From a checkpoint of a small transformer trained on Wikipedia: 0.852M parameters, biases.
Each number is 128 + 24 x the weight over the matrix's rms, rounded and kept within 0 to 255. Layers, rows and columns count from 0. Numbers have three digits each.

# layer 7 MLP up, 256x64, rms 0.217, rows 76-182, columns 0-63
162175116107103121178127098184146125091120108134175126099103136141182119132115111102093146128171129147181080143146106126103110100087107115104097151124138125148158175149143127129108134125160107
152144141148098098120143128126144157134066152153143138197116108153169138165109160085124163124119135131178121139122109125076110160148129119116086145132117139141155136117171133069128119134120105
144102153144067170132126091138110140135167172104150125162099127138137126133130151175109133137129103093122165108101152096124133149104142134116127171149158070148131145136123143107093124140132149
155100100136111174163124118093173105098157167088145081150118104166111146092132111135139151163139165127164123167115110137194142101134163130096147119125099120134120146171110144120119142135117090
109135139120164171124088127175117140077104087091113095148102184132174136138108103162128145155129135161145161080155143173092135114117141126102083115139122105131096135117084141155144158125114090
141137116128137132120120154158143095114091126152118120144097121092162176115144143153115136151085151149101123157159153117069137125145120125116112142100129118133102139140128159133142118097164139
153154137152145164055114065129116182127171139125143147168111086116173119138123138119101123132172139136103136160123159119137085092154134126121093120120128137176060149085107111092162076128106145
163185123158129145138129149155143175095125117120160098116123161134099085091116151134170156134119098138124160123126079087139122143115056150095124134135142118109147138158142135175114146109076131
115143103162074123174151079122191135121082105082136144128116089112134141144130184117139120162172133098132152139084149097146129110125120156112147106143131158141110117135120092129081099108125125
122135133110122142146138091155138098150100129088130108122100093136168134126145149112148135126171088091139136160130101169128112120133097136104120176115122135162139093085156137123092093079129151
152113143127118149103130133132117086113150113108141093109172152156128146133159133113123099103153102144143103129114114171086154160175122066128147123085169158166141138151147160151181142129125148
146113101162106149108154149117139131127118119131137157100177140122138150138136143141102078159130113115157124087105090131156106154140132113105099139107140090114119103143116121142154112150095124
152124110153115119144106147086165101149130041055144147103134114135107127141099120136160157149136101127132150124097125146142141130095108109169114128176127099090108117125144176143141127149139116
134119080155119135119128154117133160129145130172161179114106132125087142094134093122112133139104108130117128168089097132123126128138095101121114167141113120122117128161133149145136128118121137
132160136102113155149138115102185158132103094189120101145120168096126104094135158141122137139154104124164140079120099133160089146099124113093113115107124182125137111127128122146109140142125104
168141117178074136095134139093138147134121092086172117161126143081122115117151109092087146159173138142134119121115088158147108128155136117085122080121163140161111145111126126129136122147101185
169132146118121132104162108107090133071151125191115116105102101169123137160139131141157088143134153140164128131157155144136154110072104123129090147118131149122090133140130104154098120115153093
127098106128151168103151141131156147129146081151062099130108142133136163134153116118157133126113100096130137104122119138125088144132129120155133087090155089143186159127158137125128141174130130
199081152118138141101124128109165146148102106127097146162115123140137101145103094083150119090115136114153151142105135155153106154126170146105141149134100129146080165121172113151106100160150121
133102064138165165109107113161169151137136097116101130158120121131084153124133147115120135152124091142169109120112159131146101132128132122138113159141131105153109157117145115128112118169134174
095145142085147168064127107082159108139171092140142115131099155113154167154126097117129156130123136145134097161134152179155125137127144130106139159164132129113126093133130126130151138139090126
140141098111093138124124111132152158156157100110124128109147144177183115142118111120137199123151147127151129115113118123110131182119164103114119116112149070138139112104127096155095124097129148
101134112093149141150140133113163138092162071128117106123114159117169096128136133105121114091114085125105115122127124102123139123135101132131144121164202120163120125113149144122160148107124090
160115104134088112142184137139123131105138101159098130156110132133115122104156137083176153131103173108110175140135153194114133141147105131153132125126100159122142106127164150168132156121155154
100122133148130119148113144130174110126116148113107096118128120115155104133156087103136116125124169072109118159115101123141165130156121100110139162119145193133118130098136140089145103119136149
169100092115109130138140139149149090141098124114128176171114097131174094126132106095129106153168177118157145114114152137123162111132167111141138099141125130143147132127139130149121113114168121
133117134090124129160124108070138137125119101143112139114136126150129170148158132130117130152178101144157116118128116115096136132093154127117083142134133186105086099103162169126103114083102114
114157095131129118112128140135157119156191098137128089129154093097132140096172162087166082126112099074171106144145155164111087101078138082136125136141152131130116149126126142115143145113089147
113147102121161133091110156098139132138103086178139135114138120098122153159064095143128132116119067177131135116129119109123141158156132186104135141154107156096144131153129187157114089145107100
138101106155161127063127116102133107141156120139121123124154098120159191148109172097103125143111122086128123095106160148109165160110129100104145169113147098151122167141144109154132125111118141
170170162125116142146134100124169103107136149129112135125131101128099146118110107137147121170165127165112096136115141150087093142072126088159124169135128119169079141142197130068137132121150140
106121085097085188116122101122117176133119163134127139131087152124127138106104174101122111187095082124147111164121137157166114135148159156158117155164136143135127118095087142111121116141113126
143117088131086126114115147138112131141112159122141129121099137093113099122081160157134105091178118086130118122148153166150127165120099124166103094125133139126126124091087089165121138100116130
075151095141112115138122111126138161113138132127162109099090106127168159125174082120134129126116116140127091109149131152110157151108101147035106112105143146159123138128152139143140149115171100
168095128124166160080073112145114137138182127143179111110114175114103118147160126123121083125112137128093157134126133103108115157162131150113124120206133099136140119183130155118153115167088147
105119105121121150130094114122147105148164141139130110158163192086135127054150126125109127174165110082165083087108140139133146160109097118099147162126122130149104138103136123137151174171131102
167145114113145121109135120136120112147162120183128159163153115136106110134119171122110104114103150115140126170150146148118128145148146137123134135109152123150131122112173090120140125110107149
128147133157128104144111126117138167082121148142078105188143139149154113121127096081131126151078162102108132140126113133134137126139148096108114114106152140140069166146120146150118127126126170
139071118153152131150108118114187132096131134117143132115150107118128118079135127108122090145092144093098103142132142116125117123143116125158105114122144115121141138149140144159088096120089104
142171110107162121130156114170155158142151140115118129095110120121160128145085123108119151115158131104148144127106174134093108117134143135067147140113136099149139106148163130137091110103102137
114080101164129154134114119169131082130124105150150154092096137105135118098167090168123119163123108149146130088129107133097126116075120101111132129145132162154157143108140102137139132098156111
111142118173100175142093083139142152109121141123127111110153146108126097092147143173143143119139112112141136105169187168136141158134127109117157114104125142147096141155119152139163107141122110
124131116129146167098089140152166120130143115180166111163109125119079131131128143146146144118117150134164078146140118143123068131100088123112118142097155104130125148095170134180166172155142165
130126155127138155104144139116076118108123148134156123080123145116099139145153135127111138142091130147117167154136150163111120160096119063131118146142130100187129125115136156114115126136119124
147115121093109168096157169106142169172150120133137154168103128077120167115152135120130114119128128101156151092120141068113121161136124122126154125148112073136151113124170109159117101140143110
130100137124139133118123118095164142100159138113113137128089128159122148099120139132131155130149130166171168105144107127160155092103123099116131121160113144176122127118076152139114139111163127
140085124115103138117125137103136113121108160166141118142113145152153068168112117153143104112132096159153160131122134122067142114133130163082145098119124132166105125141137124144107097143115141
134130164111102147138159156139187138141106137118104071130100124130136105146095113158159116146095093104125114145121137073136119137122081116123121099131124141150147139142132131193159173156167152
144128158126111141109087152119113108132096123108141167151152127125106089137074175099119115129162079100153126148154113142106100193142102074125100113128128099139110126134136114143153112125129087
154125123142153144145125088151154141131134093125169164105093196158151147141139090116111082119113098106173097119130153125143087116088145141122113124136161144123104160146154136124122131156108138
122097147119151154099132129104142120162100143128115142121102128107137118118137115161143130148100119166117151093150148134102115159119134149134104123121121088129118110115112131153115154144091125
131127109105067120156144163119119126093120118103121115139130134103178129149120155127128113095110130149075163149148098146151134139138085117101141126143143122122106139114138107153113125122070117
151109165142133147118086129145134146090198144112140145103137111145138126136122122159125135106107124164128122139112123147120133133164128088073119178134113117098102112165125129120116124097123126
122160140119156144115114135150127160136121094107131139141075154102141103148149113092095115133091161092156155150130127133081109132168161087125132137109143129154130136136149139138105089108131146
118083154110110074146146143124129163118140118113098158159134144151124144105133151176122119194169072128128092172111159114134140162126128121139119162157133181177101169125107119127132105122106129
141101143141144153127143168116166129064100143106122131082101109112192154093112129126124117159086112147146131122123148103132150146150118094158160144160149141129114112150107132109119127133146120
095194111192115162143125129121136119073167115122119114104154115135181118132137114105132147139125114124136129130097120093124120138130117079139108110113176139123103162100172152157189131093150154
119125087141137141111155127130169132110135133090131124074115152119097130118114179115124156125094155127148115110110154144079124133107105132125094151105145174114158115170150124160112122128149112
091149112107177120143105119131114136127151121107152155114093115150111134107146169157184116154122157141154157098161160152130140115122078147078099089201129137126104115105159121139140131147137119
126106114124088077141170082138148197099149097163094132178090125081101110125135126121122099200128070121144152145125165154153134093124121118103126156131122130153105131152156086159104128190122127
134111120148105124138111128166119097102134124116115122133161110167133106177141195118126089122106138161118065128105114126153143172136143122108140144120138180159123132117156148142147109115114132
113097125158131168121136137127158133132147152206102131125143145142102108132093132144154148079129103145111174081147117173139112144130086148120116143117125148144113093157125126148097115134111135
132149116156061150087145183135132121134088106124106109214122123114143156128142129120114098133117132132153135130134105142145115120134127100107121137132089174171153079128102174127172111108103138
114160105113086118140082141123162126163127104101154141110121117158157147098131156102126098122147104127150127148122083080132125136147115133151106101144207142114092141171142149114114148120136092
134124091103122086137121179132081160107144134149144141124176144148124120147101154159118152123135133143152147124167108140110184159113110116140143138157106157106101129118118143118127119157111093
130121060152105122148143102145130153100115137160138102126075150132156111146118120079133087143108155143139132160133130139153134097071134129113147136139187118144122140173143121123095125084096108
136122167114152080115135146150197113140116100128162160135115148143129138113077139121128119105128117084137145109114156122127076139124149120139146135090142160149109108098161103144120108112160144
149110127156130167102120148134177153083112132137131147110152112154152100139104170127139153151129093163130100108136156136122107119144118136136127121151130144114111165161097112097119082148141142
145153112152135146124145097062145091114103111104171135134131109084154088132104163140112149136144116117142137159131116140157102138140159108083134120127118140145133111131114125112139098144103157
102136140131101153185141133158100095086133127128132117105120126096116107088127124155135117126109165135148155123159139039071113189107092104157132107171136129155129135129142145136132132146148083
147135192131136164137161101170140107118109156126135136107092131149093136160080089124169113111111109147145124125117157144149174112150148168080060134121136190167145130113157118152126101101122085
126155131116138154123091106144134101143144076161119102161116148165097147139121131103135134146113141110109138171111128176136114133149123109101124121117117127148112145147151084187150121121172126
128088141130128109146139135112102141120143114156116097111121141124107122106169155211159072152101118097097158129155128125118123189110139155087112118128135121092146127144167115125090107143126108
114158152145107118095161124100143107107129141096161091155136137152139129140126133129121114151129190124142144091166099134114113190129115118110097116162119126158130137117115153103131134124181104
135178121119131157125114117144137110096137094127128093137148115094170126132129132125123150143128133115126125096144093154110127146143107115114129119197159107094106079161097147139151126143109108
146119125169096090142124184109115138165126142163117162165129154092143129141091174167139144105135096087083166081128116115155134147138124106093160116108133132081175134121154132115128127095083127
111093139110082146161133103147165150132089095148131145134067127115142146117121066117122145177133107140170156127095137110102160094149161114127151168111127152153093105166088154164119115141113144
162159108134128135098116164130152102149123182108137133129149149180171125139130129108116136069140171142125110091113109118113114146128126107106133128130151122133087137080105179102148136134157145
175124153123124143099135106128106145106160150100142136129104123131149141166121085129185108109093124148125126184142101148165111115091133113109116143137124089063167099140148152112115116135131122
193079105121112124094146134129152119135144128093126126143123123116127119150106085124128145126119107162129128120140168119156142099123126125157087138151114115158153100096179109098159089129127128
132133109147150168095114127100151097098108133144105076097125106127131127182064087148116133123138111132157167077134136157144153103091162100114126166141149135138099140146101079156124135138093115
163089117133138152144123124135182095174166102130118131143124060113132128148121146162123114146132117164111108111130126177108113108108176117143141121163108137091115147138126127102124129076115118
115122154121122128126121159157119132160135130130136135176178143129142095075112119136139155107100105140139142112128109136076122169129127151131093143108140086177125135098167169138152139161145118
132119096173110148080111119106118131092113139172127124130114099105155119113182133069097170169120149123132130108130098133092107138182155140162116101138141121160079132080142144134138091126141141
131148138152124097117139132145113108101150164134133121159096135101129118140127114114167105131114095103154126136124140119139134124102134090131138101135149128110124099121129096116098088089123109
162090123159138153135124116113114125101124135109129135124103130139128130122105137105126124106180100129190111125135143121111129167153129124130126079117125103122105120112105139152092125119132137
119098106141141114103167125142152150106177116152152141141133143140123134132140104135118107108165133109136154173118150133085144131103138106081119176101150117155167137154122094148105175132124139
151147089110123139114166159164149138144128128109105095123102119131123131088142101105169166142140139084167154128113176102130175136111079088180118114150162112101115169113151108156117151143131153
165104089167098083126109141103136097110151155125160132158102131150098151160121128115098122129143174137134147140149118130168112137127101095099142095171107073096130139135131143128099114140156170
124126144121144083108134092138105148122121135113136102124117100188109130179112121109127076116108118156131149112118153128102144146104154097087123111174162115135155086168192135106113115140139124
123088172098103111170088156101163159140119115147112106148108124127126105140093156087164118141123130114153155134137151070161132119098139072157154146154145159124137142142163139112113099132126122
096149137158122147091124143130104087157176143153139096098130077136146141130107152121118127101111138122107125119100094150102142151147130095128147132151127144128138121158115158139112144132106135
131185124134122131132098087133166079152160121126149139100142145150136138088155144131133069131134094122139104123101122161105083170100144131080126120119121131155116094143138123128104134161104125
138128133144095114160134098104145123083157101173110089107068119094114141126156110150114132152083116096126165119159134156141111075179092106103144133142157103147135118102173140134139095132130139
173145131143123113141165109102163120110132111122143149138151152119147112105170118116166104123135151144102139124124142101100153102117149134120104165129141155096126145140154120097122113108143132
146086117137123119131138111172146124179131093129140136153131085095121129167102116087170155149093126116090110093148118140109108129084118122127095143168153153116135123170130101116165169094119130
138133169140112096104116129134141102141182105103106123132122134106146110141140134076123149141116145133118109086120132135118156156119127132098148101110157112151098117147143142178146125128136171
138161142156048155130158112106145125155102137163157128103136135180121130186121135124133154102121122122102143076139128135158137136169076077127141139131087131112141149143171127156084110115127120
155155142128125132140114124156154119116149128114151114137147123153111133083119099126144149130113106076187156124113124114150114139114152130123168113127120107141102112147132089137103097138101132
099110122136125171131143123109164133147111113086162142132113075102128129141116136140141155147201122122132101143131153198132090172120120143115118084153165113116151124120153183150132135091135068
104126112095145141139125111099134083082137173108161110120114088128143189108131101157141144152137126101151110115131153139118178182093128125101139079141100148159112118112172134112123139117144152
187142103171143124100129114187121120159119142138123129109097114147113099152116151111139138103146095129157139131139123158124122115143091119121094145080137138094114167137132116138105122147124091
075083148180110138133106143158111170154128162124133111115096112129136126148137153157130145131115115150087147143148127179105129134130146156075124128103167124157125172128144144133094131118161142
193131121119093128104138131125122102120127120141087144142104143121145100139109165134131095106139127152140154094141134176166103106178124127137127121145128115116160110155130146140102139100094190
139130137167137146123135080104155152131136108140081087147102089135153149132130120142131123158195110121127143121126100135187126144120112078181100165094113147160060145134094135144095147143172105
138090144138135158109140098138118115157179139111106133145130144157139117139152124130130127148134144126175084108150117096090106140111128149152110126141133120089163157171154175135129149117116148
144137118190113146111131081097136136128115138113129114085123187116133115087091137189155132105153090121131137091076132150145115189148106086132111113128139120172170160141141121096096112151186149
# layer 7 MLP down (transposed), 256x64, rms 0.113, rows 76-182, columns 0-63
147096157143132121157152117118156129130099112117123131129158137082085139129129133158170120163088132115076158104101066120164131135148126123143101094098164100165161072167096131142133124203118126
125114137129102126141089172181137068155133152126144151072116097111112190113165126165122096140150123135134136111096113132157130136144103130134115120158125087108151102141135132160153097089123124
129126109124124155159178158124130135144158109130132145152127167119156102142111098135056126146186107171138121095114091125116133134151119127129080108156148110140116142108123090104122126165124104
092152131163079093127141106171144090150143131093111135112184128140153150118100145098127147094115152152125119122124097126133136128148135110147146111155174146115127069081124134092176132153096131
096121129105126150110128128112156153119099141087145139143152083177160144151133084166136096147176142094084110122132097129153123087150181080147123145139135139139108102124103127120134155101134138
095124164117156131113128132122121166140129135133124162099133115117157138100130122133135181133133096123141106107155113128160109135119104100174150112166120171100096127100124135108102131121150116
147156095141143093035089136149118103130138154129103079092148130158090090134112118140169112129143160124126097127188157137131176139115113097102161116165132093094121141175194121112143131141124125
141141072093157093168086133130172105150145081149111138137153122123099170113157134152120105145144148130114115134130103148143123131100121137136091091135130137107114144101114161150144120120148122
117128160134137148156132100150078126143132155148151073159129184138095143155098108123115143136119111123154120179143147139127113123140138123072102112137115087127127142136110091119129154143089108
132117112146135122103147147094135119110179120125152161119145137156112136142128121111146089104134154151106141115122118095100130122127152113151123121125107126084137151190115127107105105217126099
123165150123117157113130111127148096135083144162140149143099150119138129098150128121104144154140116101135137177160127070153118128124124139129080075186110123082151106176144152088122132111109122
112146139138123098198106141135096143100109104151144131130110145125113099117165137123128145130111124111135122137146129140128129149108159137136126097153122125137135137080143126105138133082137124
109141070119175114076173147150135089167140117108117157140119139153130098144146134160166118158157125148131124128089136123109145136163122086135112077128150088121137129086114135137172130132088101
098125136142159140167106109110113127158116116104144145170137151109112124160129139110144126124126128130157118137119155124138142115100145079148156089123143112121138136082119105114145126112116153
138110147120126132168100136135114121145103118096180116110107115090161123101161115167163113124127101120115136150117141098153136127122166137130151129122099157105091162140141093155135145077159083
156097114181101106140115107119113128126109139141141154130116144091153132147137125140124089198170130109141168136121070171124111132160105139122190095125132118091093115129097141089133116093106187
086136144153112091119122133125107158109125111141116135106185082150165147120093183173102134145091132114099124123113162147138145106119145146142170140107113114127097143101133134160113111110080148
132129118161106104157100103105109129134128133097177123077138102103118123087114109146101160115147166133114150164134126165170126135139111109141120134169115094145124109125101102166141133142179133
107096114128159125068118086157116131162097105155128102144118139071131143120114132193129144135131157119113116134171137107131151104142117129123130140068103104155093118083133158147157173162177129
105125147149163094091133089138096133163110153121162099164082089124166137164102167132151159085114163110116118131129169148119097158099081154083159108141147123126132119115160122117157114081162111
161153168097145141122141120119101195141111117112117151114143151145076129110124102121094132142106082129121144171118150125114133110141186137144148123153127151131140090088088131136119133152131065
123131140141100109136174161171135121153139154118142156119107158109121111139083112137142114097094083116146106093123134087158105101119107123078150138090128159141168150128181112164141125142134144
141105111125091109178111101110115185147088134136103127109136154116117135144134140152127129081109141130133123122140127142141133126084132124165136113116111148116136105097143128161129115195128157
127151159160128128144131131117133160139083123106116152113140097125144077182150103146109097147133135129135099153098128080141162138108160106114083131119159110137135167130130128075070153115136146
131125118139164128122120092101152167135147146168086152112170162111100101096139127151125153098137113139118111119151123134157130135126132162152133120166113095103111116118150087117133122099134105
088159158144124129147103125115165152144118118164160126110130133122110176137140100127134152146118086136135110069162105137153101127108150110064121134121148152093111129152168102121152139074132094
115129144158130116142122093112143119130086157107147164165143066159176089143144144142089124107093142100160101134139119131161127099112126090140138130133095129125142179126163154081123112125149087
107106091122146139106139123110126138142112170131145193120135135092133160057109119123103106099150153165134169084169113104148188104114107142173105124124118142102136125138114122118151091170150120
152176118118121153151121107086144120098130146100164132103110100115150105161092109118134155141169112163149156116112164101107124125137155096159083101146099164132133160137099122126132110143115102
158139119153168119108179099155158111126111121104148127083112140122113162143125120136116172127102125132141118087142134090197120142163123088178151117088078078110148125152149139139135116124057122
137114111118175122139136093136104130127214146118143151166134105156118111122117105158157132114169113126151128141159115112105103133072126122107147092111091147098107142106143164119131110109159106
085095164149176123081130142104134133167088136134110139137123165098127130114136132127124147115077086133143126108128139140184157162130125144109160094173107153118085116116119097181141142095151116
117144137116093095115136126093084130126145132171117171133174105121152128131128120162123102144100148124163133127140109134086114111134123124158140140151161138104108086113150102151097164115128132
171122154129128164135146142152132064150125146102102158145117107104119081129077109125133136154117158146130120133105115103137136175159176148185090147116087127127134112075151109138106083164111132
122115103165138079117151098142126208136129089123137115130151125135067091116083168156124145115085121122091159150139147139151139139090126147131167149090129142122139126149065147137136077134154141
124132133101153084178134167108132159090059151090164110151141094117154085125137089121143166135130128078127177131119128121153133103096103165125158143146078136111122139101117142125136125193144145
109127149120112114136145154150159099104125122126140126089115114126127125125115107159129152127140117146163121110122139115128146158141126113143134142122122132113137102171095148118077146112121136
145118140124090143074169139133157113194156156111143122082129158131123135116095145110115135122080136133160164127103141118161120135132129094116136094154114107091166117161131126103123150124119096
141104132122124154123152133126100123118107157095094136141136124147109123164093130118137097104103117136124130160133125157162160090133090148143155116109125137105097128136090138176149108140135186
147139138138103113111132122127116178153127163156132140140128180124072149076116117139111092124100143142136144111131136125107162111106117098134133176089136158112096137097139119150133147113142129
145099142116102147182148139142133085086126130120108134138145146132104164130131154124144131114149178146108129133163128110154101119085138152139152131079106110134130146090078135125152122104116119
168107131130146119109134132149138083127152124141147147117070126128116131165104104129152112156141165133083160120138119100096158096125131128139068145172172093113109120117115098117112150174135123
122129125133145111153111167144151121116187149151141099118124139121103132103106170033147103120096147152138116127143138109090109135107156123097148117111138124128131138139161057126174122125149122
146154139131130121128113089123141139099177092133128122152079150127131128120117142115111168137140148081137155128161105107087163123096150162185113136127140125114154127110120125087127112152123118
113150119130144124112170116085129096168120129151145129110120134121118113147172097115122147162172119123166130156134123110134087155103084139100133125156145064144151137111151115131104119150092120
125144144111098113146112140119144149115147148126093130140126128118121082111100135152129109145150099075127113122145116123152130116128169083155142138096128177172160116115147141083130129127150131
106124118114121147110160131135123138093114121088125135164120193129126129105146153143113095134125155152162139143127112139149107089127091131123146129111086158116128135155084148105172126138123122
101177099132155128119127144107119123138136125118092131169123167084133132105134156153142159074158099155154126135167111173122141103133137113126128130087167131089113153121097120120134135124114100
112096112137118134134119127106148107152113159185100091111159135142154194131177088106111116150106134146111128136066125130124132091123111146117148134118107147127164140062136149146116174121121152
120124088112087107143103121149147126110113112129112113134164120089114134134121133127139129130137168115044145147094114145140134151131143134136115182120146183175164091118126116100104146116188138
111137136099132129180090130133146141112131138115115137153157147111104142129135125097120106094166119118146170131125130129149145111145132134132179128123094132146130110103146120129123093101138102
120130113111155137145106107090112114156143117162119132120173133096115138105110154122085133106136141142120117162131147134145133113137178128137152129147120107149098103099103092120180118122096171
114135132173105121129106141166168141154104099137135150107143123108114118129160111118126127112153138098161124051075094151149161129150132124133124122122116102158108131123088163149133167099112129
133111117140123102131179129145110168137149141119099119122141130157144163108073116117105156139116098167125136106133119116162144128142113097108132135109121127104098138157130131125151171090126113
130126143121140085105114115140150112115134144171088090121059092155122130134131142133168117143157172117118158130177109097131145129126121101096101128129116112115109133195102121169123147135143140
125105098135133085108112107160159118133111099153150107121150126126140119111146143161143162112127122130115139121145158168095139137139120123117144109111146159090091146128159132090145155116100146
166138103110113121173122195126123162140106173171090066144119182124075121114119119119126147104109139149137156119159172082149159090135103127105121097145096116133118091131140137154113160115122075
131140153119155133135136107146145064122139122148140134149154089115137141124131057153106128118122114123142123148120117112164147144142128143099136085114153113141113164149123136109135160084094133
102178106126126114156132127144117179084137155077071142139109144123118136118149115112143126130133138136166170151114134149119094133132133147131106157084173146112108095090154128104129121148101141
134206127134135146114068137118094101130137174133144099104121103139197168132125169125121133085132149104104074116129074140158110183134097155139120151158153140102133108023082241120132111119141117
214151144104104109144125085110120125130116175139092147133080138124130122116156103137124109135139122144140133124118112147122173134125139144146150097122156104107121119119146125152095123136129097
120150140137140127111113105119137055108150140102149151116132100135154183118093112124164106114146143130123143119126118102126145096128172109148156147089093110168140127100169153096139154112111144
124118125104166104126114141152102101171122143086145151111130123100139131091170127095098145105129093119129132094168161162129173135155131114128141107152156124090121127047117123166132167146121132
145160136115139139096114134137059146147090210144127105088123150105124124159132143135136141134115147098136139118089147141107130156098116136143169111134080122117171088116101167115113136112149132
114135156111099139115091131126157129131129117181132096148160120115105128127113145089126074153126138121103159099117127119146168126118118114140128146106191100110129123163156148107091135153082172
103128174108133149157154149118139209119102129145126155110170130115142149096112148153100123146096089103102138123110125138113115149175106142153117128111096116095120106103123126107145144125161136
095122091146126173133161122121097182105089150137137138113110137099098106150123148138157114121094143125092121150082109110133154140164153141126151144145122118107130133134090133117121170149126150
117144117123131087127138138110121111157124137119133089124098140099108153153104149131129111102113119158123135101122119131136143123108135156134141127150144151117169111102163090116114154182097158
140125083116117148108126097112109163170094163130138127130150133126117131136148138110099110137114131168168126156101092125130126108128125127187124125132122119113112112119129131074117143132179143
141155084108167163099104113089126127177106138096093131102144104143121145167127147124099132094152142095117131170108159144130112165126137122185136116139152107101088114128144185049108140129153151
113125095111166172128095100115163156117133110152127173048080076145146078127140130138125175163169169176129126133132121146156120102124143149143077178106118102149120141136091107121157122112100116
134161113144127138153131091109156136131078125125149104145106099150139107169113143149093131103129105158153096130112119143148100129139177127134106105156135118119150109170117101134139148119100128
114147075171111097124128157089125198126167128138121134126130132103143125125081117115116134105114139096144115133158169130105095086177118114148148117139122117120112166186140114115143112132129143
126119110158115133147109100105103097121102118078156147106137116131107161129121100165128186139114143132137107216144146138155093116092155147160118104119070139181123137098100103169108121111127176
129077121085150140138121123133128154087067169124119117139112136111155124131156137155141121130151141114089131148115103162130117099096150162150149139105125136126138116142101121152119134128132132
102103154101174147096118134166148138133129085097138115105124090157129145132101145127130123132107130144118126198102088121109086139115157159145095080181120140184123112149137136097131126112153137
095138090126138137153133116153118128115141092109106118164165098080141120134124173162100154124127091154131108191121162111132113119126118127124089089103129131122152151137145116163131132108129136
107092115156090139187122128136111147103133076162132121162141123101089115090123131127111111166120105160114137172111149125104110119146164122113102140088127136155176119160164120176094085155112166
140142131105139137083182104131120139153099078119107150081129137147109102100110131177128158138114136101116151109146144124113084103127133156155153137139135116187122127138126150162118149101094113
084140123170125108163147134119116131140118113118169176122136123123121155102146143112115162105088105139150095109141144134150084102105120144147119116152098143117184151093105116142134106087103144
139093183136121162117160124103135105062094130203109145115125110117139127143119156176139094152156141102133144126118117129140149066087142129079143090112089138142135171149112171120084124152130143
121114111100137127131130117113125153151120125109114135157150193107131149109078104104144117146117116125179134174135178110139134137105096141166145090082143103125163121137136119146132086115125121
151134136117124155130105109156128098101131143148119116113135131094102167122091124124152097120147153116149144148087167165119112144171155107107143133162112127144116115106086131142135138098092130
113122144123161159101071129089154173123106103117103117147138094104113158146158131150156142088154165140131107092101103125123171125144102081138184163113147115141137108094047117155129172145138139
129171124145150109166157113118085130117133135138131136141132132135130133117142126168123112122117145121137115172096108125161135155135138135148161095108095132122125134106090108109113112105139105
142110175130139123159137129088119115120104111153109164150145122131153129148155112130113126127126124131128126108132138143139108128123108132140159145109142108105157121115082120121084124177120117
151103114135110154095104096144134097150132106113120139114119087112139146126099156159133139158094164136151110127177133094136131164105128093164119121151108147129103139152142128147101150107132148
164142111140105144136096135100106121119116131090131052142104145177148137100156140138109161109082149106148146166127132106111100118140131145094134117173139147132053149161161168137133111113148126
142114109133130092109096094097097137093126128154135166179119152136118117147153117129119142136155108137057128123124122146125125142136096120145145118184145101144100202108074109142167164096119187
145116097098107136151159130100117086094098136124150138183117157110161112076127132154112161131141123146123133124112130137130106084119115174129153172113122162160121168170053132127124135117110112
138135102151096170123158074126159100159095148152146127091132081097105104107130117166114164127105098123141140110132119173137155169118157139148070095122135110146097120148112113142148158110105202
112123152159143123146133124132130130111084109084113104133144146111129152111122153124111142146135175156129125163158136135170122152130117141125093132105120133104135130073125132122103109103164131
121104113102163150154144073128158113142093107138145082135172112141115098104112119094155114091146157120113173121111128129144146100135121124140126147150142137095080162138133155153116123157172106
151106142125124146146150177136070131135095139136165164071142156136130082117119122082075116102121111125123147117132121088136140160092143147098079139138141170143156146156135122139119126150122132
088096107142137130093141134129117109120136132119106172117134131117142113135145115139116148148098145169129137118130081129150144143092137138132136149095150113136124157092122140125137151101135137
112142118136141124125148159125130154067091127127138104144167184118135111083126138155065127106154095173153108159105153116165115120134150143144151106115093133107170148111148156105095075141107088
099146091099130169136122109141107131127121135129118152155124162113144116105126135134137113150142158071116114139119127129135111089158119145137140151080084142144173127118150129122140149115108116
103137091084129130088142158144082136123174115095108160150134124135174157171134159099171133130156125142150128127095111154087133135110147109130091147129173128096140125158101140130149120088087107
113112160057171120095114117155142117124154116124131104134112144128171160114150146098127107130113153158133122139109114154130154100120130113139130108118124149157116179115125133124095118131128108
192123123103130119148124120135120111151207173122094129126125187117141122104107109114156100188111168157095151154088114089072158089165135105109114127162147149116167104137117099111116118137113085
147150132114126111125144120120128093118143170143100147189112119107152116097083116171103092108118149140157169100134160118135123144142151100102133108124137154127118086096122114123163126133109153
076137120135078136137182130128150117137116139119108154114127128130164119108100146144118144112140147083123166125128145110119134138117128119102152172101148172152131089125077115072134132196111150
147127144102141112138172140145134105079162099123130131139099139127143174101148123087143102134138157154146157079121122107145143142151151108129087114161112133109154117107138111104103114169128100
130137131131144177151115135179111121136134110080156133104113136105122138102140136098132129149117129113176150152121120104136126153102105119139132110148116123118081154136148163072141098136174085
159117130112137097109102141145191200102102146116109119089080084130137123107125069140130130116194135137105157174148133181101130148111123097162123129144088170127127145139112139106147096134170111
106151113113106124162112155125130133101076140141140104119151105106114154144156140129139144122144142133080150147111118149162166104143143111099175090152122107158115104105138109142147128138129101
167159126098132124169126127116164087126159081089123124134092154161188140061159150107113122164159112133116174137134125094101119132196150136126092088157107169131082139125102105116086134136101131